From a checkpoint of a small transformer trained on Wikipedia.
Architecture: LayerNorm before each block, rotary positions, no biases in attention or MLP, untied embeddings, attention and MLP in parallel.
Training: a variant of SOAP for these matrices, 211M tokens, 6437 steps.
Each number is 200 + 20 x the weight over its row's rms, rounded and kept within 0 to 999. Layers, rows and columns count from 0. The size before them is the row's rms in percent of the matrix's.

# layer 12 attention key, 64x128, rms 0.114, rows 42-60, columns 0-127
072,189,206,229,215,177,169,227,193,220,185,220,223,203,221,179,214,170,234,203,223,173,208,196,201,221,218,195,247,182,211,194,191,212,196,202,183,202,233,220,204,253,144,234,182,191,217,198,186,200,205,199,190,222,205,236,203,206,224,214,196,154,202,168,242,186,173,209,175,196,223,216,188,173,179,179,235,197,187,223,155,195,182,194,185,197,183,192,188,189,171,224,224,203,211,184,198,180,182,199,191,199,210,214,212,206,183,223,202,224,210,217,229,211,166,199,180,215,198,219,190,197,223,179,190,223,223,201,186
093,211,218,213,219,187,191,194,209,223,185,215,183,245,187,208,204,202,194,212,174,207,197,195,210,260,205,182,208,206,180,193,195,196,189,185,175,203,213,167,199,196,195,205,180,202,200,216,167,184,207,189,201,210,187,191,195,217,173,208,204,208,174,226,197,198,202,220,219,193,136,192,223,233,204,182,224,262,209,240,175,192,207,191,197,192,201,184,157,169,205,174,196,207,229,221,186,190,209,215,236,217,241,217,215,201,206,237,171,184,191,180,215,220,193,188,171,202,189,168,162,182,193,244,195,199,212,188,216
076,203,224,180,183,186,180,224,199,154,195,163,194,147,220,199,221,191,225,213,237,214,221,197,201,201,217,196,212,210,178,170,178,202,196,173,222,195,168,210,198,223,193,204,197,169,218,205,174,171,189,192,195,218,240,165,169,224,218,167,199,220,181,212,208,188,222,207,226,226,215,241,196,234,193,169,175,185,171,184,219,198,202,232,206,215,230,180,176,214,182,215,166,225,180,190,220,197,207,178,208,215,190,195,164,192,202,228,189,210,203,191,198,218,214,200,231,221,170,210,213,231,189,208,184,203,199,216,198
076,206,216,199,204,230,198,210,214,212,189,173,176,169,192,212,233,202,198,183,155,233,230,203,199,210,216,170,146,199,188,175,185,199,208,236,192,207,184,182,202,224,189,200,223,204,201,190,161,225,200,199,199,172,175,183,183,227,199,197,178,216,173,223,172,200,228,193,229,210,170,211,199,210,209,197,190,221,198,222,211,152,208,195,200,199,183,176,187,238,235,177,168,219,204,230,213,173,183,234,213,218,236,181,190,183,192,163,177,191,186,175,180,244,204,196,220,182,217,189,220,205,189,218,200,199,201,191,183
089,213,201,209,239,216,215,169,215,219,206,175,184,204,174,195,192,209,206,189,158,177,208,189,208,220,187,193,174,187,168,195,184,201,196,220,195,204,201,157,217,176,205,222,200,218,199,216,184,238,191,214,193,176,199,156,234,202,169,213,195,185,187,216,161,184,186,166,163,207,184,196,220,204,214,183,220,210,212,247,210,204,175,184,203,211,203,209,252,227,236,182,155,196,176,228,238,213,211,215,194,211,203,190,222,208,184,207,191,156,201,198,204,196,190,207,179,208,190,177,190,182,191,182,212,224,227,184,165
089,165,200,221,190,200,189,209,183,194,214,210,200,177,208,224,190,197,201,209,240,218,199,192,222,193,212,226,201,200,151,207,186,194,169,202,227,208,181,243,205,243,166,177,177,180,172,213,191,184,194,180,190,243,194,195,221,194,208,180,216,200,199,185,207,174,217,210,248,196,231,232,201,228,175,173,168,209,231,194,181,212,193,230,224,200,216,198,166,165,196,200,182,191,190,148,190,211,195,168,203,193,170,188,172,200,187,211,198,204,208,205,222,206,210,236,215,215,203,197,223,236,203,192,195,164,201,226,217
109,224,206,197,197,171,227,187,197,187,178,186,195,224,203,194,194,198,198,200,189,216,187,214,179,180,205,196,187,200,182,234,177,189,227,180,183,159,213,219,207,180,180,190,229,206,211,187,207,221,171,205,174,149,211,251,195,184,203,160,219,224,187,213,190,204,217,202,216,218,220,196,170,219,170,215,227,203,207,164,188,191,207,177,211,211,218,247,195,211,220,191,168,175,185,220,187,201,179,172,178,207,239,177,213,212,221,203,210,145,219,193,209,210,190,171,212,191,202,172,179,188,204,216,250,192,196,188,224
099,210,192,157,218,169,209,225,193,223,182,226,212,239,168,177,209,179,198,176,198,200,168,208,195,193,198,229,178,226,191,198,198,220,164,198,196,256,176,154,194,207,183,200,188,195,209,222,195,194,207,210,214,213,213,216,206,207,207,207,207,200,196,183,176,213,200,193,195,246,183,189,176,217,190,166,190,211,177,202,219,199,232,192,193,224,210,221,239,204,246,220,236,163,202,195,212,186,204,217,221,187,197,228,175,215,215,197,243,193,210,183,209,238,181,193,160,208,184,199,218,191,227,232,204,191,208,177,197
106,181,215,200,203,186,184,216,201,219,181,196,184,169,181,175,227,191,205,235,182,247,161,202,227,187,196,171,247,211,200,175,212,227,215,186,184,223,186,174,180,206,182,196,200,211,215,215,196,172,156,203,211,246,222,201,212,237,179,200,228,234,186,206,216,170,184,195,216,226,191,222,195,194,199,206,197,211,182,206,212,211,212,204,204,189,181,221,193,171,207,159,191,219,184,164,193,212,200,191,198,187,207,215,199,208,180,228,162,228,202,187,176,232,213,148,189,235,221,231,190,186,206,204,197,189,199,203,175
134,202,187,219,174,189,186,200,205,233,182,186,177,196,192,240,217,214,213,196,153,233,145,206,183,227,171,145,229,186,194,213,180,240,190,185,208,205,223,200,198,223,174,198,222,219,191,198,187,219,214,208,213,238,209,208,197,174,222,204,220,175,195,179,179,191,215,179,201,203,188,221,191,189,205,202,205,210,203,215,202,190,209,213,217,200,179,223,215,202,210,178,192,206,144,205,218,187,178,199,212,240,222,195,187,213,167,179,210,178,206,194,184,210,223,150,177,222,206,220,166,208,201,186,214,225,229,196,174
110,199,181,208,198,204,219,190,202,224,182,209,176,214,223,145,185,201,198,211,140,225,199,169,213,204,194,169,180,222,219,233,167,226,198,203,174,192,188,220,211,181,187,186,195,223,222,186,184,211,161,245,203,202,170,219,181,208,223,191,206,202,199,230,216,179,227,133,220,206,204,207,215,195,216,205,210,221,204,222,215,214,212,183,201,182,212,202,204,212,207,188,185,160,178,215,205,216,219,202,207,215,202,164,218,204,215,195,229,171,189,191,157,192,204,189,242,200,202,204,175,195,196,236,184,212,202,195,185
119,179,189,207,173,221,215,211,198,209,207,219,211,171,171,196,207,187,221,180,201,202,165,182,176,214,196,187,167,215,184,209,194,196,166,224,186,209,205,219,205,209,176,175,178,194,188,179,210,241,194,234,241,188,201,199,209,204,208,202,165,224,232,200,251,197,200,204,188,184,174,240,237,221,201,192,176,217,224,204,186,190,245,193,203,198,225,192,166,189,180,223,224,178,221,176,185,196,194,190,222,212,181,209,170,152,246,176,198,179,161,181,176,215,205,206,184,196,210,190,202,206,217,220,172,187,203,220,196
128,180,202,189,197,187,189,219,199,206,172,199,187,193,184,207,199,174,178,194,238,228,240,216,204,177,201,229,183,181,199,207,235,179,243,192,184,237,180,170,198,176,220,199,200,240,186,197,202,202,213,197,196,208,185,210,208,198,186,196,168,260,198,197,211,195,211,220,189,203,210,181,199,203,204,201,167,194,166,178,215,228,204,194,225,160,216,185,225,219,237,186,200,174,195,162,215,194,203,205,187,176,185,205,222,174,190,228,210,223,197,198,212,210,216,176,247,189,188,173,222,190,189,260,195,225,191,220,211
121,189,205,210,200,231,189,216,208,196,174,182,196,186,198,182,236,215,218,169,229,177,202,198,196,207,200,208,186,197,177,188,214,194,223,223,218,206,238,175,187,188,183,192,209,168,197,211,210,187,192,215,190,217,211,200,212,155,193,242,191,253,227,191,209,226,176,247,213,187,181,174,185,230,193,200,204,186,166,185,227,196,195,192,202,226,217,228,201,196,164,218,222,215,150,233,216,170,209,192,174,187,186,203,204,203,224,230,174,183,204,197,212,211,199,199,172,191,220,211,172,198,181,209,183,265,207,206,196
122,197,214,186,188,231,151,223,185,206,185,184,182,158,189,210,188,221,217,167,239,184,251,209,183,231,228,172,203,166,176,215,186,197,186,216,220,193,256,216,223,242,191,205,206,224,177,191,173,236,226,199,214,245,213,184,193,224,196,181,206,195,212,203,213,213,219,224,185,236,191,203,195,196,210,165,201,194,187,198,176,182,199,205,227,171,202,190,185,185,205,182,210,219,185,184,229,202,205,227,177,212,198,165,199,205,202,224,210,212,180,233,175,206,182,205,190,191,212,219,210,188,184,202,188,223,197,184,198
120,190,188,201,244,204,171,192,209,205,236,205,198,174,206,148,205,176,231,214,206,198,184,217,222,220,194,196,193,170,199,206,183,208,232,205,209,226,199,183,212,190,185,223,195,196,173,220,182,158,217,208,193,213,230,228,182,188,211,191,227,208,159,159,191,221,210,158,170,199,235,179,159,208,222,189,253,184,225,206,209,211,207,210,184,223,182,208,206,198,177,205,194,203,175,200,217,220,196,226,250,207,208,192,191,217,196,185,212,195,220,198,215,194,212,178,199,196,199,189,200,214,178,190,225,205,249,213,166
136,222,212,194,189,201,207,193,234,186,193,198,225,180,244,207,222,188,210,223,182,220,198,165,212,223,205,210,197,207,208,200,214,170,218,184,215,223,201,196,198,142,210,178,174,208,225,193,195,161,190,211,213,192,198,183,199,197,213,196,191,179,226,217,219,190,225,198,216,200,199,229,199,201,217,140,195,233,200,186,223,177,180,225,210,175,188,169,194,190,189,218,184,186,210,228,229,207,200,190,197,241,206,157,202,218,160,181,201,235,222,167,159,179,188,171,223,187,209,238,202,196,188,179,177,204,178,186,198
137,201,232,203,209,205,209,204,166,211,189,216,208,195,189,197,235,215,212,201,177,183,211,221,192,196,162,172,208,174,207,191,191,221,217,179,208,207,203,203,197,201,205,210,186,196,198,228,204,186,193,223,199,200,193,221,189,248,257,197,223,186,201,227,201,194,225,245,183,202,179,179,220,169,182,190,199,217,160,189,176,246,202,225,221,211,183,242,200,166,224,231,213,200,202,181,207,194,197,183,231,200,181,201,154,178,195,181,183,226,195,227,193,243,190,157,218,217,167,189,187,216,207,199,216,177,207,177,180
126,186,185,222,203,239,220,189,195,188,200,202,218,206,206,180,174,205,176,193,214,210,243,211,159,213,232,193,199,212,179,216,198,203,175,165,236,209,223,206,221,177,201,209,188,198,165,196,175,216,214,237,195,192,221,187,171,185,235,212,209,211,210,222,199,191,199,155,220,169,155,173,222,176,217,172,213,220,200,212,207,215,196,202,179,199,245,202,170,213,193,201,175,215,184,200,208,203,226,222,226,170,222,169,237,201,201,170,181,216,193,213,198,175,234,178,209,203,225,191,198,201,182,222,192,187,166,180,191
# layer 12 attention query, 128x128, rms 0.125, rows 43-60,107-124, columns 0-127
073,178,207,192,216,181,180,243,221,185,224,222,227,216,225,204,220,203,216,171,193,170,180,217,230,211,215,187,227,198,202,221,218,227,192,225,202,186,223,242,212,207,207,213,218,160,199,165,189,211,200,213,176,224,165,245,206,202,225,191,193,220,163,148,170,170,222,233,183,201,182,188,195,161,209,209,169,186,205,187,198,207,179,222,199,186,216,183,221,207,188,210,197,209,206,176,176,182,212,177,198,197,184,215,214,205,204,180,177,178,165,211,178,204,161,190,188,194,211,196,246,184,210,200,191,189,206,195,184
062,198,196,195,208,251,199,159,228,205,179,199,172,225,220,192,188,203,189,191,196,202,180,185,191,213,187,215,172,206,165,203,212,166,220,197,199,181,195,189,206,211,213,200,183,193,190,195,204,230,180,199,229,248,188,203,168,186,207,167,226,211,231,240,206,198,235,194,165,200,186,226,229,187,185,209,198,238,228,211,196,196,224,216,209,218,182,222,209,169,212,205,205,209,244,185,181,216,196,215,201,206,190,195,156,188,230,167,214,206,206,185,240,185,240,219,226,177,171,183,212,173,191,190,175,196,211,196,223
074,212,212,181,212,150,204,223,199,217,223,211,184,215,195,228,191,212,198,211,201,196,199,189,194,204,215,214,248,191,195,225,189,196,191,177,206,166,220,222,196,172,183,182,186,183,208,193,187,191,213,172,170,208,219,190,166,178,264,172,197,186,157,213,170,170,219,254,205,202,228,196,199,216,219,216,185,195,193,189,179,233,178,208,172,213,185,215,239,199,200,213,220,198,185,199,197,208,184,215,184,203,185,235,213,213,166,195,195,178,212,191,184,173,175,154,180,206,183,224,195,225,229,180,205,213,214,204,204
062,203,189,222,197,203,192,181,192,205,212,211,185,225,181,182,209,204,206,207,199,204,173,206,182,186,190,216,164,213,229,195,204,196,215,201,192,194,156,204,185,225,216,201,206,189,185,222,196,207,163,196,236,199,180,170,179,251,162,204,188,211,224,200,197,151,222,183,192,167,188,182,224,188,224,253,237,197,217,215,183,167,205,193,204,198,187,155,189,175,233,240,183,207,229,198,216,192,202,208,209,192,218,185,196,180,239,238,185,212,203,176,212,156,242,213,182,205,218,183,203,192,216,200,187,195,179,191,194
089,178,177,171,236,181,202,214,197,231,177,192,223,236,198,232,187,170,185,196,217,192,185,214,182,205,214,193,241,209,210,212,219,186,182,209,193,231,219,216,198,171,224,213,151,175,202,163,170,221,195,170,192,183,193,210,182,223,218,206,194,228,228,153,186,187,215,211,177,224,187,211,218,175,198,243,220,189,172,189,200,202,211,194,223,208,185,185,217,197,190,204,206,221,190,177,165,185,188,199,177,223,208,210,214,178,181,178,221,211,212,162,194,168,211,211,207,204,194,198,227,198,226,238,170,222,209,171,213
073,190,201,204,178,237,192,177,202,229,206,195,231,194,212,188,216,188,219,194,212,220,202,200,169,193,169,186,177,162,228,192,208,232,189,175,229,225,198,175,179,205,192,227,184,205,180,230,216,186,194,217,200,238,188,191,185,192,201,227,161,167,205,197,197,240,202,181,221,167,185,197,203,176,216,200,210,226,177,199,180,190,210,222,191,193,209,202,227,170,161,191,233,172,169,179,209,186,188,221,221,181,228,237,216,213,177,211,220,222,171,220,223,187,214,204,202,175,206,160,175,209,200,197,219,221,210,192,157
090,217,200,199,177,231,194,200,193,225,222,192,226,194,184,216,158,224,163,204,226,220,223,190,179,211,213,219,199,207,197,190,160,194,178,162,182,218,160,219,208,229,206,193,220,201,235,189,195,214,190,205,157,190,183,249,204,181,201,182,224,199,176,214,207,209,229,199,200,181,197,189,162,211,167,215,207,183,216,159,214,185,216,210,214,215,232,215,202,205,185,210,191,198,190,216,180,212,191,177,198,201,180,208,173,176,174,223,228,209,199,169,230,187,156,198,206,197,198,217,149,185,218,204,173,228,185,201,213
115,201,148,224,213,203,238,194,201,185,183,199,225,221,197,202,204,179,208,162,196,173,206,231,218,211,208,189,245,202,211,198,259,200,174,223,190,231,195,202,207,217,164,185,187,214,184,171,178,190,209,169,213,225,223,167,213,198,184,194,218,176,210,169,190,204,170,190,183,204,176,204,243,159,205,186,204,207,176,240,190,181,190,198,208,227,184,191,195,218,180,226,219,219,198,201,186,205,185,226,238,192,222,183,227,188,197,167,199,202,229,203,173,189,215,237,202,197,218,209,199,201,190,214,197,236,213,198,199
097,207,246,184,186,212,188,191,210,172,197,200,165,157,189,206,181,203,175,191,161,223,197,184,209,197,214,181,176,201,161,200,186,207,195,157,207,165,179,177,210,179,202,188,241,225,177,194,226,167,185,240,209,203,199,211,191,217,198,192,209,165,203,237,181,211,210,210,218,172,220,215,179,223,224,182,186,213,207,176,214,209,237,224,183,190,232,207,213,222,214,190,175,183,188,243,217,226,217,199,223,219,213,209,183,208,208,200,219,210,175,224,208,225,198,184,224,179,183,212,196,223,228,167,221,197,182,209,182
112,225,200,181,205,226,199,205,189,219,194,229,176,194,230,154,156,217,221,218,224,201,223,149,188,163,183,191,177,197,202,207,191,204,206,207,176,215,194,198,205,191,219,208,224,206,215,165,200,168,206,222,219,201,181,180,211,201,188,186,227,205,211,211,208,187,197,206,180,173,187,207,194,212,200,205,244,170,204,219,228,233,235,197,207,215,196,222,163,182,161,214,202,243,203,198,180,202,177,198,215,190,169,204,202,199,224,220,211,213,195,203,206,193,179,229,201,216,193,251,188,160,211,217,183,228,154,200,184
125,191,194,178,202,191,217,185,206,183,195,235,196,168,220,185,219,184,234,193,190,191,201,207,234,205,217,196,194,210,181,205,210,200,193,217,217,216,160,206,199,161,163,170,147,179,189,183,177,202,176,201,242,207,252,186,198,170,181,232,211,207,201,205,181,207,188,201,194,196,199,214,226,175,219,186,176,191,223,202,233,213,209,195,170,194,217,180,178,202,175,158,225,174,182,209,204,213,210,214,217,237,210,195,211,169,221,188,197,173,160,220,182,183,176,203,196,194,246,166,209,197,203,197,210,237,207,206,203
120,198,212,176,202,205,180,200,226,198,179,202,196,161,246,236,199,167,190,237,224,157,191,188,196,205,202,211,192,178,203,256,221,205,193,186,192,204,207,177,205,151,216,200,214,208,188,174,188,179,219,186,219,225,208,205,196,199,214,191,173,216,219,193,157,190,184,187,216,222,186,176,177,185,228,192,202,233,200,196,196,226,203,203,175,140,204,181,223,199,190,168,202,209,205,183,193,226,205,193,214,204,223,211,226,211,200,139,202,217,185,201,197,194,213,197,237,211,182,202,229,200,205,203,211,218,166,192,181
122,182,184,204,237,198,205,165,187,172,200,187,171,205,212,192,232,246,186,194,194,161,202,169,195,243,196,210,186,182,191,170,211,216,221,199,229,163,234,193,187,211,174,210,200,206,217,227,197,179,172,205,194,192,186,195,181,183,141,191,201,189,214,221,220,233,189,239,210,234,214,186,197,208,183,190,222,193,185,179,202,200,211,210,201,235,163,220,209,209,163,219,204,162,223,228,216,196,212,180,193,206,208,213,180,162,213,235,206,171,209,235,209,219,225,209,197,212,191,225,186,198,190,197,189,204,212,209,201
129,202,229,210,198,219,187,203,203,184,202,159,196,188,199,196,227,211,156,201,222,202,245,209,196,182,220,214,182,165,211,209,183,226,217,173,235,189,196,192,215,216,208,188,183,235,213,190,208,174,196,237,154,243,192,176,190,205,183,213,166,178,212,235,203,181,206,199,214,172,212,171,185,206,180,186,207,215,171,191,228,212,184,220,212,235,201,202,169,170,232,183,213,216,230,205,212,230,174,234,203,172,201,168,180,224,210,216,178,191,196,197,197,200,202,238,184,201,188,187,189,177,200,188,218,226,202,180,222
124,206,219,182,235,193,119,233,191,194,189,222,183,181,212,206,239,201,256,194,211,203,196,181,225,198,222,226,215,198,166,195,185,208,189,220,185,198,211,204,179,212,184,198,180,198,190,185,171,211,230,183,211,208,252,200,184,218,227,195,242,198,203,188,197,227,200,202,191,205,212,216,189,181,186,191,226,185,174,208,209,205,183,217,197,195,199,203,202,188,191,171,213,187,184,188,213,180,210,187,195,200,180,166,178,239,197,204,204,242,214,184,222,202,218,188,160,222,205,188,186,209,168,230,212,236,225,194,185
138,200,221,204,192,219,227,193,185,212,206,222,200,209,173,149,233,196,187,195,178,180,175,206,206,226,213,212,179,216,230,229,236,171,227,171,214,201,199,193,203,184,186,189,181,238,225,193,204,171,192,193,203,178,183,223,188,177,197,175,214,193,202,191,215,201,177,170,183,199,224,187,200,183,234,176,252,198,219,186,184,209,201,227,202,197,235,170,170,190,229,203,187,196,192,245,235,188,205,178,209,205,215,173,222,182,177,236,202,183,193,158,202,195,209,173,190,201,220,192,182,181,202,209,242,194,216,217,224
134,182,197,209,201,200,221,194,200,207,196,232,178,178,205,204,188,183,208,230,212,203,194,197,178,170,205,176,227,154,190,174,171,231,194,216,202,195,207,196,194,201,220,193,206,199,175,246,220,194,201,233,211,227,192,230,175,225,200,193,205,185,189,225,200,193,199,184,223,199,199,208,202,167,215,217,206,175,181,197,163,174,234,223,157,190,230,195,231,192,220,184,166,202,196,155,215,214,211,176,215,217,205,225,169,184,214,240,192,203,153,245,191,215,177,191,189,223,227,225,200,221,203,201,216,173,196,177,223
124,208,202,207,187,211,199,213,206,155,240,178,224,204,192,185,219,185,209,202,223,201,193,211,165,220,203,206,220,206,207,176,182,210,167,196,187,227,179,240,205,172,213,238,217,215,179,192,173,206,225,189,178,217,241,200,187,187,221,185,196,200,137,216,212,192,220,169,203,218,195,171,176,179,214,203,233,192,220,194,163,218,179,220,192,163,211,160,208,211,187,212,222,211,195,234,191,211,200,208,205,222,212,236,191,221,162,193,220,189,202,208,242,189,221,180,223,185,191,208,220,215,204,186,168,221,214,193,199
095,188,194,192,185,198,237,197,184,188,204,201,180,150,192,165,221,159,180,169,199,211,204,208,225,213,186,185,200,193,251,206,198,168,222,211,192,196,245,212,183,206,209,208,218,183,192,190,172,203,191,214,203,167,210,210,215,202,223,195,120,217,222,219,196,218,204,211,202,209,227,179,172,214,201,209,216,213,177,162,187,212,197,213,180,203,213,213,200,224,220,205,190,185,174,233,219,231,236,189,219,221,179,190,198,209,180,227,194,221,191,187,165,208,207,170,236,210,201,201,184,211,180,220,203,198,177,180,190
085,232,170,203,202,188,201,173,220,204,221,210,202,236,187,212,179,211,198,152,197,190,162,188,211,216,181,204,189,172,204,202,219,214,178,168,201,196,203,211,207,211,206,234,217,194,193,192,194,224,176,218,222,203,180,205,166,197,206,184,227,228,215,194,191,216,205,201,144,189,202,197,200,190,188,239,206,196,183,210,243,195,220,168,215,191,189,224,226,210,193,188,205,190,212,225,244,223,203,201,204,235,208,171,167,222,224,183,198,188,229,187,256,163,199,223,160,185,186,212,205,178,230,182,182,207,185,203,215
093,186,176,213,185,158,219,219,173,221,208,184,200,204,207,223,197,225,185,211,199,189,196,209,220,205,201,161,190,189,164,186,178,195,187,214,187,172,173,204,212,218,201,218,228,189,224,238,185,187,212,200,218,203,177,211,192,190,181,172,194,191,200,194,181,193,200,211,178,222,170,202,172,209,208,233,213,167,175,195,169,189,186,218,197,226,196,226,235,217,207,211,185,188,194,242,175,204,209,193,200,191,184,238,183,202,171,211,194,182,239,189,207,198,199,151,182,188,222,265,185,219,214,201,244,196,203,229,233
100,223,190,213,183,178,205,201,190,216,205,194,210,186,207,221,218,171,212,188,194,184,164,210,165,196,187,217,155,234,218,206,189,171,207,204,256,186,185,210,182,210,240,199,214,201,198,226,201,186,203,200,214,183,180,233,203,209,195,212,190,203,217,198,238,191,220,155,189,213,206,208,198,196,203,203,179,165,201,214,241,178,219,155,204,157,219,197,200,229,188,218,199,183,191,191,247,204,190,184,214,226,174,151,213,197,215,209,222,193,216,198,216,171,187,218,198,247,192,203,236,169,210,198,181,209,194,205,211
103,189,216,199,239,188,186,190,177,221,201,221,191,207,198,221,190,176,186,220,199,192,195,226,198,208,217,209,183,180,179,215,197,198,181,220,195,195,216,177,184,223,186,197,194,204,185,210,190,224,201,190,204,179,186,190,193,271,197,175,191,214,193,131,178,220,205,211,209,235,184,218,213,173,189,228,171,224,178,184,183,202,210,185,188,202,180,199,199,166,212,183,205,205,202,199,188,250,231,179,153,225,207,233,167,183,227,213,169,197,150,207,220,198,206,185,207,228,225,186,222,194,178,188,200,224,185,193,197
102,201,191,220,170,209,222,193,214,216,215,182,197,214,190,215,181,190,201,195,195,194,215,251,204,176,198,196,214,182,196,197,172,203,194,215,213,229,205,189,207,226,194,199,236,199,206,200,200,188,193,226,194,212,242,188,222,145,203,220,218,199,174,191,203,212,203,182,249,184,231,203,202,175,173,201,163,172,199,144,194,166,202,241,185,209,229,196,183,173,186,209,202,204,173,224,246,153,188,216,218,181,199,180,205,238,200,193,227,163,203,238,187,205,207,195,192,190,212,176,220,189,183,184,206,205,205,214,190
098,206,210,197,177,202,184,200,187,195,230,184,202,195,186,210,190,214,232,187,203,217,227,187,184,226,225,211,210,173,189,182,180,185,193,153,189,202,175,191,207,242,195,200,188,232,224,203,216,192,212,245,142,176,174,242,175,208,192,172,208,180,156,211,195,239,198,183,200,193,213,184,163,222,204,191,221,210,204,184,187,198,209,223,195,176,175,226,224,208,191,206,185,165,195,217,217,233,194,201,199,182,229,207,194,199,189,225,192,195,187,205,215,219,183,210,192,205,186,220,140,178,183,214,207,245,186,185,192
116,181,160,198,207,210,215,223,177,168,206,208,200,211,213,188,205,185,210,158,214,192,210,201,201,194,217,173,208,197,224,183,199,193,180,222,217,230,202,204,213,201,207,194,182,208,179,189,173,182,214,197,201,230,212,192,224,214,200,172,215,166,193,197,216,189,179,181,193,175,185,238,223,156,199,185,199,219,183,198,201,185,208,229,209,194,170,185,174,177,225,191,227,222,178,218,190,248,185,230,256,180,220,172,238,207,183,185,198,229,208,217,174,183,207,181,185,203,257,228,193,198,190,194,177,238,191,186,183
095,209,219,182,185,192,216,216,205,201,192,214,184,150,172,204,165,189,206,227,166,213,201,178,214,150,205,201,220,205,202,221,178,205,216,184,190,193,178,203,198,177,187,222,209,191,191,182,205,161,226,253,186,200,202,227,191,183,196,217,236,190,199,218,187,200,219,207,229,183,204,203,196,198,187,199,174,188,186,200,215,197,207,245,179,166,216,204,201,231,192,193,177,178,190,228,235,219,213,209,246,210,211,203,180,226,183,220,218,207,181,233,176,212,196,174,229,253,206,187,222,207,216,207,217,219,166,173,188
112,204,188,194,202,223,179,207,203,214,182,227,172,237,209,161,171,225,217,205,181,223,211,166,187,190,172,173,169,202,219,208,188,197,206,204,193,234,198,206,201,204,208,214,212,210,193,167,224,195,194,192,217,222,177,181,202,207,178,159,208,198,227,215,216,207,194,205,173,154,170,192,227,190,208,198,219,186,195,223,204,256,237,192,184,176,165,215,175,205,166,208,192,223,183,204,189,195,200,206,211,198,192,190,193,221,190,233,214,237,218,199,198,206,202,197,217,220,221,212,168,157,202,224,163,242,209,203,166
122,217,207,195,193,179,234,194,217,196,212,210,183,180,216,177,216,161,244,174,163,197,184,187,232,201,179,223,194,229,178,208,195,171,189,207,224,204,184,203,200,203,179,190,163,183,237,189,195,197,206,227,210,196,204,214,236,163,200,258,210,183,204,206,203,200,189,206,191,194,202,223,221,214,184,178,194,204,228,200,242,188,223,210,193,225,183,188,178,195,191,182,215,154,172,208,207,209,164,208,194,239,194,210,202,166,217,212,180,184,203,218,184,186,162,199,172,199,224,177,195,178,206,200,185,256,196,188,201
106,198,219,218,209,195,177,184,192,155,182,195,183,181,225,208,208,186,196,216,189,204,217,178,201,184,180,221,168,202,210,244,208,183,213,205,191,197,188,177,188,159,199,192,208,244,224,192,182,169,204,202,199,188,227,198,224,204,186,190,174,222,203,205,205,193,192,174,229,213,229,192,183,229,228,170,179,189,217,196,197,235,211,235,199,185,225,182,162,248,185,197,185,194,179,214,213,196,203,186,191,212,183,173,208,241,217,226,210,214,200,185,213,216,204,205,246,214,155,214,217,188,175,226,243,200,160,204,207
131,183,205,198,210,217,185,208,194,183,183,173,170,213,241,186,228,219,193,177,196,178,195,175,205,226,184,216,177,199,207,165,218,181,223,230,214,198,247,181,194,207,200,215,231,222,232,227,201,170,173,185,178,176,198,217,172,184,166,186,160,204,214,211,229,216,178,221,210,226,201,170,176,202,204,193,210,202,190,193,197,215,193,203,201,220,189,227,206,204,150,203,229,178,199,240,223,203,222,160,195,186,203,233,190,187,207,228,188,182,199,189,212,206,212,214,174,194,175,221,164,205,155,189,190,200,199,182,225
126,189,205,207,192,237,187,188,189,196,220,197,184,205,198,200,194,213,188,180,225,193,253,173,202,202,199,195,190,155,177,192,176,239,223,204,239,221,245,176,200,209,228,173,213,229,203,197,172,208,204,240,168,244,201,171,223,222,192,248,191,189,193,215,183,199,217,182,235,190,208,176,171,206,179,189,206,234,180,181,198,209,194,195,196,221,192,196,164,180,214,171,216,202,209,209,216,215,180,236,201,182,215,177,196,218,229,176,175,201,188,204,179,197,206,233,194,194,198,187,181,180,198,184,223,216,173,174,205
119,197,219,193,220,191,163,201,196,172,177,183,188,177,201,213,236,208,223,206,222,187,180,213,243,194,221,193,232,171,162,198,168,197,214,219,193,204,219,190,205,212,177,193,210,205,178,205,166,211,218,208,214,215,244,162,168,215,207,206,250,219,187,189,208,216,195,198,191,214,201,217,168,207,182,175,210,198,185,180,209,190,200,206,209,217,161,238,197,180,208,195,216,195,162,214,217,184,185,203,223,226,193,178,190,242,201,167,190,214,200,200,225,220,233,161,189,176,198,205,200,224,155,231,216,204,224,203,199
111,181,232,200,191,210,216,185,204,211,198,206,215,188,187,173,233,185,210,216,184,161,186,203,227,215,227,218,209,207,193,208,224,185,223,187,213,208,167,170,199,186,172,175,188,235,210,233,201,158,195,182,197,187,190,232,191,182,205,205,234,191,190,201,207,184,155,177,199,186,211,211,200,202,223,176,208,197,217,187,208,188,182,223,195,206,218,225,216,180,225,208,186,212,163,235,214,178,186,172,214,214,244,141,227,209,161,159,204,192,207,181,209,224,209,176,206,177,200,220,202,197,200,216,234,192,210,207,238
130,179,211,216,193,198,217,225,208,227,202,223,184,160,188,207,216,196,189,210,208,187,215,218,180,181,199,155,228,166,217,180,176,229,191,210,215,188,199,209,194,228,220,171,222,203,182,264,197,183,200,238,220,244,186,220,167,221,217,224,191,173,198,227,203,175,198,188,232,205,185,195,218,180,213,204,211,188,171,217,171,189,205,228,164,213,207,218,210,196,226,179,167,216,192,174,221,227,197,187,201,214,198,203,170,188,208,216,187,219,167,213,207,233,179,173,216,207,200,217,198,206,169,207,219,198,182,183,224
121,193,209,204,197,194,175,215,197,166,263,173,208,198,196,212,203,182,189,192,219,217,212,218,173,222,210,236,227,219,188,164,189,223,175,201,206,208,219,227,194,199,209,220,179,222,174,192,176,202,241,190,196,208,238,202,197,206,201,180,218,186,146,228,176,219,213,180,219,191,178,186,190,172,195,185,220,188,214,186,180,188,197,192,176,181,182,165,190,222,216,227,227,218,207,221,196,208,181,210,230,195,198,237,197,208,178,201,206,192,205,221,214,174,240,216,200,186,182,223,202,193,163,175,200,243,209,170,180